Part of a small language model's weights.
Size: width 96, 2.3M parameters.
Architecture: rotary positions, untied embeddings, normalized queries and keys, local attention windows, gated attention, capped logits.
Training: 129M tokens, 7868 steps.
Each number is 500 + 50 x the weight over its row's rms, rounded and kept within 0 to 999. Layers, rows and columns count from 0. Numbers have three digits each. The size before them is the row's rms in percent of the matrix's.

# q: layer 7 attention query, 96x96, rms 0.26, rows 0-95, columns 32-63
# k: layer 7 attention key, 96x96, rms 0.25, rows 0-95, columns 32-63
# v: layer 7 attention value, 96x96, rms 0.418, rows 0-83, columns 32-63
# o: layer 7 attention output (transposed), 96x96, rms 0.277, rows 0-83, columns 32-63
q0 000:480443509519432441513552486445457441486544434480524471486507454499488472558488526478491467497517
k0 000:461511458540642554444527426504481471476473485502396532535488510520477495531511478461468494503464
q1 000:508424495526397439561535478475442449481531407519533512486524505489499469517497518483516463492502
k1 000:418546504493561626452478449479556520547450494512517474567542546584481492512529429481477565490547
q2 050:446448538448421457489449492541462486456542435517588471485475426561527514530461505484509597479525
k2 025:476537570477375553513445521472470531576477511565503466441514516494502444551503504518526634537473
q3 046:535455475512435472472525491535517537489493550582534527536485510574507536518485508493486611500511
k3 043:468504560421381467525407505551491487498556492532605483457561476520505496489420508492476554489426
q4 106:431406504473405465465464517543460525470517414523570480468478393546524540506479488538502626480530
k4 085:439538553442441469530479510544473484543511478517564487441552471501563441481425524501427621522469
q5 046:534456541520441477491491476538504479480498522558549490563547427523516504522480511461496578465533
k5 040:504468503595623535473553472452524517460536498449457478586457499467580551527569534484483462529527
q6 066:457503505483498514523542529485493442541481437469510497481529435570541352502455496408440556480565
k6 102:486498531560499559503608444528566515536480534521459503558535521442542490503477482420468544603540
q7 050:485479476557614470504514480463456511481614518529409502498434510501514608447545488550428467492502
k7 047:478491446451623485485494453449504483535582518537470528518474572441511514443525485581359519492453
q8 066:476513548523465634472425509552463561498408578451503466488562525517518594481493460502507486524538
k8 081:456571552526468588511498562507500532511540499458419398455475501544507547577593569512571489575490
q9 072:474454530461438403519530501540481520531580347539545509434558495550543460489502510432569491485560
k9 069:483476519535442489556596442558519526533485451566549577516552473454529410552456404459556508578585
q10 068:475509477494543437501478545551538580460562520511418443461500551516489622483514457555481516494447
k10 069:505484422399576532461508480503521553514477501448529469426425545509504581483483477572465482406460
q11 050:473379446505539429527485483473477534511513511590470457514473421488523492496496474490405507462525
k11 056:448479508524600486509519393506473489522513516506462504480472540404573480472521478489435559574456
q12 056:528489472483474494473438524499617552479445623509496407534572478466462497534442537494564501508461
k12 056:534452500488510511455411504414459424461427511456525384475504434591525575547546573467577505476448
q13 083:446580499489414607502513553501478396501474478417531489528460515438577421578459496513454507550513
k13 080:558517536564497530493502491513538472432496567443504505553526512380530523489465520438457470555569
q14 079:497531482484483449420543508593481462491468461454462537421491522461585539494493520441561491425529
k14 075:449539480536463494489559508524532428554523466454509519450534517416606476542586573499530521421529
q15 061:464521495444432450419400418442498485499379434410563499474551427500520492539523526457580491503501
k15 066:458504527464457418508404469482483495488439455440478450545568423512492479517432608459544499390476
q16 185:566569513475456505541513506417487536492478408412526478496398496541567535555385470440504508525409
k16 191:575574508474464514548517508421493538497472406412523479495402505537574538558387466445498511532409
q17 172:515520526394593494573587420440491513484459540395489472404490500541493496570540578508485500553451
k17 176:519514526393590496565590413434490514483460541399492472406485499537487495572547580515481494551454
q18 164:480481427538484536443464414559559484451436469540547465579546536498559515499538488518516576539420
k18 161:477472426531470534446460420555553476451432463527552469577543532504556506496534484528518582544429
q19 167:443488504431518425465521499498615400460513492451513467562441502481552526511516523485458615540475
k19 167:439479516425510426471520496492606400458512493451522459561443505476554519506518521474455616544473
q20 179:440515503507432461511471527562462364456554586538556608475557363575465534534598465461456537597452
k20 178:445514503511438457510478527563458370452561584539556607480554365572456546537602465470451535602458
q21 169:528501483487537486503531512590527470463533514499470511481577436479574507473475501591423473490572
k21 172:524496488482533487510526512590527470463538516503466510472583428485574502466474501593425476485577
q22 171:564498443483534484432448460530460417512466538441532506479425505531537658511426501504518395451529
k22 169:569499442484520483433446460525457414519471527451531506478425506542548657512422506505512391451526
q23 176:569418479507628514402601545527497605424491584515528498548543468458418580458492436450542519481533
k23 177:572412482508623515405608546521494601417491578512536508539547464464412565457491431446536526475537
q24 163:435535493552470493513607482570510620597511543456495449540550425536497428483505518373529429486459
k24 166:428533501564470497521603493569513619596508542460497446542546429538500414487511526372538439488453
q25 168:538500519566509485514464401531452490521524490513469447567526499561631549475440573432438434518399
k25 163:537502525567517481521467401526450478512518490508468452569511502553633553472443578439439442518408
q26 181:517478608559434462523493496543581493453570575490528523406487530494449495490498414532559548545443
k26 183:520476605564432461525497495543579495450565581493533525404496529496449492495502415530564549536438
q27 173:482487500446538499552533536513457479494469545404526503472579541499533562419608513550465515633495
k27 171:478493500443538502555526538509455473490469549401524504475583540501528566423606519551465511637488
q28 166:542492572632443490544441545435538507547489523513453513450534496501438503497466461490500575423585
k28 164:536491575637444489542441537433536498536487519507454515449536498498434506498465463492503579428587
q29 160:526555501588553514517452495498521400441550503475487435514602518565509479487510646495550475518408
k29 159:537553502606558514511458494485529402440545509478488436513601523555507486479516644502557468527404
q30 162:634492406523521521547536554450533464588503507548458532499539538502607496476491454393501564444546
k30 166:641491407532526533537529554446537463592503508543453529502536543502601501484490454394500557441553
q31 163:489501563481554510515498492426519464434516532520484487483491491360510430408451447536405531516543
k31 159:481502572489547511510495488424524456421519527522489484490484485360506428411452447533410527518532
v0 133:613372479566477475535488607458444512542507545533533480482486530458456436495502424600563470429554
o0 116:588432480559390408561508561495436463515526617568493504462473499384445458543520495588479504493469
v1 124:582514499559458462582449473479468456547444582522434547487560535479429481359540560483509552479483
o1 108:562515562493503549585411530404467443513402495469499525465510535516426469361531500510448541535525
v2 136:524562452537457469534350419465482449543559508507472524596529539523477467456443452514463466522558
o2 120:552556505543567462517391396479447431540605490510500514526533559562476473473493536470533481553545
v3 124:552549421471486496463545567484544501465521481471536430488511461491501481467560438394439499522388
o3 108:498557361413512510519565529432551499514594511532461538500498486503495494465473456372490527449374
v4 134:523412469414448483518462335567557484537541562463434524527541459470565485587554514442467475494468
o4 115:544400539428470494458488419548551475500559543419426534494538490523581467639526519470431510424495
v5 134:488585446533527509450441591438474476540562543575520442540472527513477524569547635577500498493575
o5 117:454610492554483493404512577434455515582535488560438454476500530471531563576543601594442536486582
v6 129:486425524582427524440508506533470446501435528491518526412528408562507538530497652494447468581478
o6 109:503367475512515586465526499538480436525471544474507516433491459470452465525457526563491536478550
v7 128:510459485493521555555364479578498488462460546432526534523458497460524510457507535521454440533519
o7 113:531485481532480528528455413516563506527519509508515481418460521457484508469544495435413470538508
v8 125:555532438431487551416496567510430480468504529598547512521521511454521442566432502427450519558506
o8 108:593476391379447606386519504451440538541514520586588484453483516449453469542445481409476532553504
v9 123:463529450453523473522513468510499546484430529645487406453449471633485548418465480402500503543586
o9 107:509502477413552465521527479505526536500414494574504484444455519547501481426510506484495576490608
v10 129:446547497630468464488469508434492554502534449563561516494492506426552493578383459536514443524480
o10 113:493487529634473473533516497491522558510516544504589491498462447442534500495357491556514465545489
v11 121:500538458559538450579450390584553384477500434420470462510445530569542529432422555453561545454501
o11 104:570443416575558523510488456649598412456424386479398501520444512486516528447471525525538545462424
v12 133:559501476473455549469428505462547562555440539496514427646494523574439426551471488467560468401416
o12 113:596529597455461564527429540488535504586475577512470514623480454607553529530494479445528471520512
v13 130:507477458497458481538537516437427490498498557530462417651442546447580465465538529421593547509488
o13 113:571509428581467462462474568450468468494489552450520503611517453483480405460522571467604494526503
v14 122:516483526478449502479591563501490485544561492508559527533439453544536486467472525547479427442588
o14 103:485482603481420523497613533517487460587632414432532451477469514459527494446493586576530500468480
v15 128:434454504556425492536448525441607559507495499417446372396384551458466422423459621524565522537576
o15 112:418378450536499515482431504499567509538461514415473451476480522509503424410516489548595424516499
v16 130:467467562506595459506621460523404629501556470435449434527548423458479426507506465484502487443471
o16 111:509427562527532440534502453536457651490512427485486499504483502454462487581514531424536477475438
v17 120:609546399469542475538450477397522524458461500579503553508555460425632479523436488466579518479590
o17 105:561538446512464443474515440442434518486523574564424536492512518537568478452374474519596546496469
v18 122:584497497473405521558487497454512427404506514355494441562467579488490438548536422501484522538435
o18 104:551424388445456498476480498469539410425544506432586493529457534540531473529556494445508494499472
v19 128:509408516450471539526458607471604540509566492464483544500554482539520466540511414451489546528504
o19 109:491404634467505530474480650467538505478586445489478530484544512537547487496472474481505518502449
v20 127:491419492445591497544544524476592530464499562487516509522431528532475564505376461499627557568442
o20 109:456465553426567495455529538501522477481540589523452510484450541501452581506380494479566528603402
v21 133:411496463473454544468487473444534495345558523467534530461474446446426454475482460454465622455535
o21 113:431473475476517519454526569487550519357592542491505535431502451549530425508527514477479568498553
v22 125:407456504384588491531504513514553567528371578517566555476421569422479534595505556424535447470447
o22 109:418477546510570514526482490548515481489414546566495518493482557426574526535443489410592461541457
v23 130:524526388484425511541548477594501466536491390482528514538463513560459562535583538475459488560524
o23 112:480444418462492492498524501536559498602493462423474508547464518534436561536604531520482513578578
v24 128:557474461586509584499482561463504478542494369407485508502454542474521521539364549461512523494537
o24 110:560514530543490567457504611459560451441518440371511489399449553489481479557449528553530526550547
v25 134:402542407501433426496536594450539490592532489400485495553476504555547505446556435465487549513544
o25 121:474532459494517486399526579607467483557497544419506538535445544547528420494558384491505551531509
v26 128:357448519480509578542402576511460455482546486548547555591526497515394510447537548501526493490530
o26 119:410414550551498658531443550451473461475572505551593546589484482526382545470521550468507466521491
v27 131:459396535388490503467532467439512491452526495528542522494522487483486442479450512479506499452558
o27 113:496438549475511525542532494595502495419548537504480567506519483537500525431441506472542529492505
v28 127:497587513456490451475501500495427586545499526447497553448505543517500552577506507434516454463564
o28 110:484576491507466523410534441500435573514503467493524557498511509469599525541543447474500476451504
v29 134:502480583554486453391513540571593432514516501543474402540506495457416472496443473475480418517599
o29 114:552509584526500489368500480558539480569551473556471491592517492446429491484450547508472462513529
v30 131:506479465607429597584520545568503626601618539547556486513430488513528526508513503460425470448440
o30 119:500460577538485587560511502524474634527523554555533430485447515463496484529571444508411443463456
v31 130:522442448494518488434480516502476472578463546523453613591470483612497448536513541533530562593533
o31 113:528494503551554494413540479503464512563510515546452586594498537642522386504474535519383523531470
q32 000:516483556529526495456469517544556577508524545536506487518510560498461538454523490518494559458488
k32 000:519507485499469455641456535455551486538482538523564441488586470479473463483501523536554493526481
q33 000:503499495504504474456487466454574566513514605526524455495553497523412595430477475547534530498454
k33 000:516526493494476510458476510559374474473513440450459555481363518482586543470553484445449484498540
q34 041:497471543517447438467483509513546500462476497589542518508518443539519541495511502462478653476440
k34 039:508539538439442484520413547597442515460460468564499541480523500549478534538486464441528555521510
q35 039:519502445549579525436534498473528537531462599482475483489478577453451504471532470575480489490494
k35 029:492456543476453405501504496515522506440591465504527543505484448554555602517455468461488396458546
q36 067:484443540473430466526436489542536541483527436553566492528532429606529514521477535465499607475488
k36 039:465506524515491456569553441553485485520510478541484584578593477546551523537420523402499529567554
q37 066:540525488522574540485551489467497431485485573455474525503506590411485495474517496500486403486450
k37 067:533471497520533532430571490398566480526544527451525456485424556421476473462547504564475416481439
q38 029:533542504480474588509498524520432518523515524425424483511565542489480570507435525556514439521445
k38 036:526525469459478515526419526471433473578540464474586365461521417538477472588495584550513436482480
q39 048:561448535463461486571558438440496566522534431533489473483476431478518512488512489544497460559486
k39 050:470495469439476451515442470478418533497453473513520467463462380507515390463401412611523424470521
q40 030:481530534481464542490537473558510477554478381488495551447556474497524431485468500450500527461549
k40 039:463575468551462561528559442613531467545506496500470515468548450496494407544464462421536535574596
q41 039:463400522596506447495518522437544442366591491521517513493438494504399528586527461431510430518471
k41 047:458483463483503483540437506503461532472538447549569546482412515497411506546549455560495466485414
q42 045:457468498492542491659529523492442423537483490489536547527575452580548443529455543503483501495492
k42 060:495555537573538470579576461556511428537486572521493533535552503580512469524434502389507534573502
q43 040:486619537509515594409439520515495394484400424445482511509437479460495433524542458429489492483559
k43 041:475592565491471595452447511620556499475480473512431443459509503395495461521562427462459533510606
q44 037:406501487497491424588495510529473496546600402554493540483559455484544402514458552464535526503515
k44 057:500531476521554480522565420555569464510511507511462584565542500519502461549438480392543527557558
q45 035:499539510456519492564488488542507552622468491494475539440579519517506510468480561521490510467512
k45 040:507599534486495537585539466467489451594485476496484499470500492551507453573486607468506457549489
q46 046:523583508475526583433418561518470395455431580382474505550449530488494505569507533570500489458471
k46 056:539550562488441541440428592515505477452537513461527394463444501501513539508574553563447479477479
q47 029:379498490505465475483463559508449440501561411436529495481491509494595461538458469503457495530491
k47 042:484509479556566477518542458559542409497551539477499528570627495457490510522435479427459563571556
q48 137:526441481463529458452459438451561508499459472506495563596407494440542600525529530530384573437444
k48 134:519438488460534463451463436439552503498452467501493559603421504447552602519535529523377570430457
q49 131:517394413442421515520477488468513537485438487493471497470580478433464517403465487530458422481441
k49 130:508390408435420516521472503469503519485433488488471490458571472439468513398457477528448428468458
q50 133:476495515534414459502464367364486534470563581547504569520524421615455604516496463530537512505450
k50 130:480505515529422459505462366374491529466562581544503572523525420612452613520488468525534516499451
q51 128:521497520530482501455566555495541526462571524441522562527460492493425577437526468426520484485429
k51 125:520488522525475502458563567498535523470586523442524563524466483489424585440519470432506490476431
q52 136:463465495531576497468526546564569436487489478475486497564628506617479399537437610509496518447458
k52 136:456465493538587499464525541560570438487488485474479498564616510624485398538438624512491519444465
q53 137:462419512470446483477433485366464500521528412467446478511515457451435563519423540591473506431496
k53 133:460426507466445476484430483369464486514520406463456479511517455446439575523419537579463500420496
q54 142:578501525495511574526563482412483439542437437506461529475492593545558494503564485572511381505592
k54 137:584495520489498572509564480416488444538441441510463526472490593546561502507568475571504379497594
q55 136:514449530515549498572501525510460468511587551475555491498567468502456553544469478459440555628497
k55 133:522453534521554510562509518492457477505587549471557492506557468496453552548484482454445555642493
q56 147:497539491535544501442467455453520562516468500500502420551572501586474582447495466531581586505472
k56 149:497533496532548507450472451455522558519471499495502424557579514586482575447497471527577585500468
q57 137:524426407493512455486441516565453455576572480563487478426588469541416567486527459591538574514511
k57 138:522431402490506450491442520570450452572572472557492477427589464538409563485524458592542572507506
q58 138:534522444469577549513398514487447477461540511494438388474455616528505561564442553504470476487456
k58 136:541520435467574558518398508493448483460543505486442393473444610522497569563441554510467471489453
q59 140:540491468493456489538497444606534640464511414514528552510467487555428461548524483642512477543438
k59 139:540496471477454488545492457618534637456517412516535552497482486562435457545511488635509481533445
q60 141:467452508485439490486427496617492396557534473553457427511415442566463478541449401387619463411544
k60 137:458456511484428489483427503614489404565530474549456428506415442565463469539448398386621466421549
q61 125:477520496550547421427462531545511378554536533447538516451562467514511520501435401526524520490537
k61 122:483506504549525417425461529544513382547543535438533510455560467509513525493431408535530514487536
q62 140:516553568462505463465413539540482503543525548433555374487456463434538477464493421477515497562544
k62 129:510550567444499450462407555549473502545522533428563384482451458444539481459490416471516504555545
q63 142:489509488571472535544434497535496464506604497526528491444427405413468456493593620543481536511470
k63 140:485503486573486535537430503546490451506604502509520485446431412418462449491586626541472529504471
v32 085:437444564510467557547528451559475469471541497504446491550453589483454494495500495409502449497517
o32 090:474469521557517459455577530475483427475461573477513438406463485488525543434537499435398405535556
v33 086:577463467513496459469478499556444429524428437428555430489571475443472396467419455525427416482525
o33 093:471467461525537512561462511542508561481523437486430481514525561458501462574548457572538555583562
v34 093:473464528537501491479550507540481509576511461561506571440355474517587497506485581438522583469432
o34 092:493553582490519520470542520425474538576485482409493583500366524449567514459512453462519527545517
v35 085:478562540496476394530489487552591489447496545564462527494468555612455510529542469512528470499436
o35 097:531517481475481500374522479496515498441462410417395436536489389467531543464411448563485490426504
v36 090:466499522472455552468544508530452553463594488531470541469441526531506457464406482562473559510384
o36 091:468575515493549521489442522433499447540541478494493413489415455513456526458421450521400577515420
v37 086:517525439550399530514600458535537561494504590439356497460474470457356537493502524543471543426592
o37 090:543466562426449458485555551503493560444497424513529464522469522485558445505453466511460489485593
v38 085:456549459470478526485526524477490616533463542578513573534582495495528536514504619496450458556505
o38 088:507505434495526509508540515562564565591490440487524580563577511506465518489503484515443549479470
v39 084:544540501555574543483587420553577398496531512529463433443559477666591436572550476453460541501575
o39 092:485458513509438605467577482470467520440454517546357498494465530514427468494554509485491465411499
v40 081:373457508552504523499551385511483501472586493432481426562584503469562461452541501560550540474471
o40 087:429490424472591471482537523461466432498510545508539465526492527555488468515492546556499402481471
v41 093:532510415484575485490478431488536524556511535494500524518414493513582454439443493435514552399448
o41 095:549489509505515550414459436430445596481464552535485476509534483513482537494529448465560423539466
v42 095:547483376442541474547592554547545505478454483596553440528516522491513498523474544505602510506525
o42 095:520469451422543491513555544553507486458546528541452434551479639508522618480441449502529448548529
v43 089:467491526524448580549492519454490532570450521504508438549487468496494378530552469450459412587485
o43 090:417421527514479525543513430498495535557551398474497548463453458395558463502465428537411541526495
v44 088:516506623540479490462581506474550440434493519450521494526477449481444524456526549494551422506523
o44 094:516510493434491523476475500561448422509468461497486480432551341496492494498522489478595456472505
v45 085:504463490429547547466390483477537574510448527488473407536534526404471434420520495488516456574392
o45 093:447513497509420545461431584568504448533524455427452461575588560489542521584440467354449452563454
v46 094:465515475471449604499588479554514544567455471621523445546483456505498554512492507490474442476440
o46 095:479425488521447550449563431447547530498419485492467363628547484482483541425562507493505560627511
v47 093:544458540481567489501483430435516511618486543615467465483454453366499478571459458438505543535514
o47 090:559499559489574475514553435424528453536427564491425422498486521546529395611501516533505501541522
v48 086:397482441402497555525446426467570485552551514486522469349511433490502449475496450477528411464570
o48 095:454416490444554440524538476513549504563601535617490386503496464551487514494522531455480569485516
v49 087:511461548556521406534472432539580534527503449549548472451484537512457535502550466539427586450533
o49 095:542499513509532528487480448508461422511493495493447419515454564528430430575464497475470500358573
v50 083:515487486449483516469471478502542482516517494544454519442507519509601606454561511564487544478440
o50 080:490546547429446548483451489590507593576508540533555418544513522514473481433457442572474505542537
v51 098:527430478566524486486416463542549554517454465518473651572430504574468527450517570420482488533443
o51 096:439508529460558538527409563503543480528473423483445427499492488518484474478518483465420481470485
v52 093:493464453453500449548511451502495435513556446507516419522530468404461455534497558498502606579492
o52 093:536497466435493559463598504507425512427546336568429431553506511578546490480576491466482450545504
v53 090:423592443519536467486540394494522431430530481623478526522529537499495521474482456452558526446458
o53 093:494560482456506502544602518548580522465490463503537532495561468535397451515515419531526459559484
v54 091:537519532607534449494514490446595501511519486468430525450556506487534477449447517485483497565475
o54 093:532512512509450502490555469473464394504475558505557601538566544527509531534416430537437497531475
v55 083:488458447454543436451462490671484526507468556475607517543501450487463490512328493516416503573526
o55 089:549497496434522533543499518474429462525515484508406547467537483453504558499456524509377479502476
v56 079:465577488495440528556512514497472416436511448545499597476492462501524463452483413523498547609402
o56 086:562469510471588532545496536546464452551520496516495575445515530557583502414539504570528409523445
v57 083:381496475414530482520480483471473453507539440518377533478541531506394437467591485417481477591472
o57 089:508458501513494489454473484513438496503530459491485590570433403465497474487503419477474529633508
v58 081:515468449481424467530525554567498503575446486530538592477518493461433445507423643510578477417487
o58 088:513567482496564638586605499496469415545495487477546543563525541502562426517457494496522520484537
v59 089:457430513594487516470480505540507469496581553513572426475522575519502488546483414484519567467339
o59 092:453362477522508508496503559414436480638531568470496418467581415507467538497474501469528556489450
v60 086:400494499487528477428504457593486496562454507486577432508625491458517561465598544573541542510481
o60 093:474504488458469481467444525522536473447499506606536494573533571408551513485537542470470501424527
v61 092:534421533548416471606518463452452400573476504539509418463497456521565559498511518448447474574505
o61 094:495548433449561554451535456516536445491485568471503450476534460482523404431474456484437411543522
v62 088:454483461542565492543534467534446474618453497364477510536498466575447587537436489416513518414422
o62 088:564510462462606519528492482549525483538362482483539451442435510497553502553427481471504484479415
v63 090:578505471447543563564399484446433511551629486511488446381558490527453570587472572492543490549491
o63 091:527493563564470372544546517537556487513476443528499485554508431456482435539455436396543524530492
q64 040:449416538572479500520536602511589536500460574500432455471511521505513542478466466463529439410509
k64 025:466409425540545492527536566484619565436495543485458510507464466521524553415515516446531389492429
q65 044:392501493527502439539437603574605507574503545508446491503570528478531500550494484460510462516532
k65 034:454474531445498403538422520554554583436461556496550598481536498508562476496520554457520451567495
q66 063:391493494563528563515514592476431442446505514449479502456492526479478500453465534516364490460517
k66 041:529553462551532422475406534465529539460492505448502534453420496485583469484451631547474476525506
q67 054:497442500475472447503519423506540503496580498452533452630466373488456507503471530524456575502465
k67 032:444491549479438525445579487478445487423592503540481414534546505490432553474548442524553447462447
q68 046:498545575512538491550526484567519505474510489532600526468580554525567498448464536447466515434513
k68 048:503546509578606493463500450522503490530495482512449520447551479531570574475563603434471579540465
q69 068:500487433504568509440534488395484453523465542447428438530470486467420548526611506544493468483429
k69 069:516538504598542509577561562510482600504438509543501481513548475521425538603528447501513470495492
q70 059:540490489498541391528517447568463543429509473434556515490443490541439528508443470492495507530508
k70 051:480499515479506534458493485544412526430456475443588559395542496542462465486391428473529514432529
q71 057:577572575456545524510599558554493439575490542508507587457458591467592486600447515524508465541549
k71 064:493553461517540487556569545557570517589456488491461547431426496449531414574435539535508495547550
q72 060:483487492450544564553520467441587467427433478494412453508536532558440423548498594532495560518466
k72 067:434510477462558540581510477488561494477467457474390437499512539611483437535492561548539516595445
q73 054:537418503476500492618539576454533484482448505441512448425500443532503437443523445467569526566509
k73 067:517436511491572508559507460469566491507469558453445505485528546487483515479579473440571491560598
q74 060:473518528441580451474503479509426458512404562451522545459520583560494600568507497474583459452410
k74 059:549492473460521481486475427457487519508474621495524485514491541545499600541471531483591464411442
q75 061:455494476563453467493494578540523591522512472510491564483448387431554533553483457482418625446464
k75 067:433487494492472451438476557506526569483526514524507530398451461497512538495545461501441555432477
q76 062:498383540447629495479437544494536443353500550511518498597523574503556501446533487500517471579458
k76 069:501432539494551488538461587487471510364459478503502492553478538519519483519469517549466556596472
q77 058:486514453577397511560429552475477494490538432494538491500577522464558515456579520525499472511445
k77 063:488556405582495500537468474541479475485482455490442568493543518534574458470571521499439458527380
q78 059:512505421515536503409450392506544572477494485476449578554575478522438466526442482567494491491399
k78 065:516507482409498579431461424540588524496520455541513491541581526532507500515490405523506472446412
q79 061:454483479459495463483461500622512490476455552600565510611560511490474429536490497537438506536492
k79 059:479513485500497479483470435585497501525543505499517550603558532535503435478514486528492516594524
q80 056:490423392411572509516536472405474549463499434493543483539478511470455557414611505585507522549500
k80 058:488524453432624520515567482491563532471521493526488476497463589455517485490573556569465443568470
q81 059:420427457455536472532525514638481486425576513607533491546495470508441483538545478578473599517455
k81 061:472381451479487392430497551681528473428534475509519581507547468560449420528581472509464530507507
q82 061:490505490395511529533528546452552558406443448397489470535353553477528543533462546527379585530449
k82 059:466539540386514580463531536457527553481491438442455458469387519457570512515384503560399490522522
q83 060:448495431497537478477501493506546544496494606468592485547567440493450553457644512533407592612438
k83 061:426445468470514544463477508538470569434505532504549537474628441488467546491621498506460579553447
q84 053:430491566494429503455588472569550494507509472544505375569507506469498462450500523431427466515494
k84 067:442536580489508494479505432484571500554440508457535469563439489443568393502571494501524546486463
q85 059:585523413554509487494473478557424508551438490590486548454560544490546572459457420552464481422562
k85 062:558491439479477539469456436538540542536443595496445432505509547454584530592482476606465572491508
q86 051:557486449437451503565527463526573610570536524463514523474473521525463507509479514545573416587480
k86 057:546540505492430454484528501519440509459479448428455566539510524549529510488519509519565420511469
q87 070:520528556469567524577649513499491535468501574478511518446554491493502436497537545428436442509480
k87 072:535540459493572508575569502474443535535460522439469505455579418449493447474500548474457472532480
q88 058:608445436463490499537483563474458506472455474544501513522508568467439548500405353421455582505507
k88 052:556531468491584469476504570448487491558498479519470598430483525469467652484429409426461497489519
q89 059:448522471455512587522536511491506450542495499468580532503458593514562434604473494476484562537448
k89 070:507596462507504518545567430395511434554410545476472433591379524510545482600561508471512572551424
q90 057:410450522435469482517615504462541593559439491478521456479452499430503391556508494484509574534561
k90 061:514535462413495499549477546509571562496572453488473494436480490470522490512517433502490616474553
q91 063:576468519503588618443608493430569530502503529441510466531545499505496523428394460478563625513522
k91 064:565482512569554529497569510419546588479447516523496486545543591537447494418414479389528590480503
q92 067:534480462486521547465479462474487605516433419559455481458468568506439476534493502550553444411526
k92 063:506535467442496538454557493476439630498376402490455477457560557513415447492467534485521482465589
q93 062:498446527608437396526502570473525471528485537560531628473529445554437518525529572495466521465564
k93 063:464538540500459525466555508432496435523572620482467576535505440473459519529493495491525538523638
q94 061:533554432564468477557501465489593414531429446403455484553516510546564480565462649457484568490451
k94 061:472527477542504451491450513487539414532478417477456493472537595607490511469493571492480444497425
q95 053:486401499515537543517531540456487551545412474460418446464541432437530440515583512489441578520607
k95 060:503511509527519471548511511473450499506491550614517518448533560388531505440509497484450439462589
v64 074:459511514484540483485519468499510549599472505533441324619518512497492499617496441446511451511498
o64 092:518484469522518534569533548530440460457487553534607527437512514469452466428562500576481494464464
v65 075:523562487636465433463501489498471453558592423551513514545584474470507552433541460539458430497542
o65 099:512377439422497604459494489500509524440393530475470460436439468506486494537488501459543591500440
v66 075:600410567507479477479420384528544535450552542495459458561427470474489433516491467452482491493459
o66 091:396546384523513530484528572471426538487458543417538543477508534491462550465450469565565513549549
v67 076:548434482508481467552429577530542533605453483447485528537414555559487519429467445542473465499510
o67 102:468521464491424504423557474444476515415478505521497518528530499458544492520499534470529457398502
v68 075:468526558469551543519532508519476559446555521430609572526487548503524628564463470467463502395439
o68 094:511456484498498454478437525498486492580507427527404455511550485535471336453494535567483510557536
v69 076:531477507434452591486462420501539502491497494417536597550584430588469492565481478459453442477406
o69 096:503510435623516448509568525503482493512422470560443433520474583448449496431483538536517521519485
v70 075:442546516526531487510531484517504527525452413415452494498538468496518498459493430502469576465357
o70 090:518482514520499485490574545530487478574616552556454507419513531552446563487543606502455512491555
v71 072:569537552525491457484542501508453528519454487530471575377545527468480511588457493520423453515616
o71 092:436502488505543572549446559523502433494562532524439469543484486559525528457480530438486508483440
v72 080:547597437486558389486412442490463461531406510405494589631438601493489494444502536559597526456546
o72 096:468334584474453598535638509514552473478516589550505470464481427430469460499511457502456474504486
v73 079:505580479578411551517451584480514474567508469454488484446466594591426463468574476492419477515459
o73 096:557486575522493453555596465599460519419497569533459476548546532512483533535357579501519565466551
v74 073:533483498577456510468622541511458594586521491449488480483454472479572488488449453521444501394540
o74 093:481470479487571483551436491534495355539478551561473555574504492544466526474479539408509464522483
v75 077:489546496505486514558526427651522456564447484503490472485502499514511517501577531418457450398510
o75 096:453483487511483450455456563378474474490592557491545477468509464449464493493438537510525559501479
v76 075:441430500471463555495418637399499564536499526577506628659523542520466431461477494453507503487537
o76 095:499550430445514383513590383597544472448434471472470391400466492423515480569529482455547460467507
v77 077:526491381447528462508530518464551436490527590578553424541503551504534532481466442421550581484492
o77 095:434484554577485476556452407541502543475439383430530525508541388483546502487541535528468431492496
v78 083:488445539515482558597376429523565482481411573555476516494521550547475523365471453525529495483494
o78 100:532525454473509457460632599532482563610552378469514542496481484465503496619512575543506560493511
v79 071:584425367480407471597497446479552472463520382440479524560477500530526460499534472447510549536444
o79 090:418634580514525539490518456472419536647452563641538508459548579430490514471457522474458447454497
v80 076:564423516478514511439559579523567511566431438517550537446505457500444515509501622507528431494493
o80 095:527575465533508485512460451528438474453520502525493486538501484551584403501531463475478492510525
v81 075:497531527496499510539577577531565523502449580449474440563463500547397549445557539411506472498484
o81 096:530482454545464439499426429533442489429529526577488516427509516509545481555491445563542513545524
v82 072:537534517587372509441456549504504435564540541563488527529554476538425516509508497601472530479550
o82 095:440469487485505487567530474481566483487485485438515461477506524461580507472464478405515471549410
v83 070:487390534545506559516584552515497404452519483481604509585527490439423442502424504528432486527460
o83 087:526589536513525486507475421502519603531456478504398520499488418539623562466533449467512470487583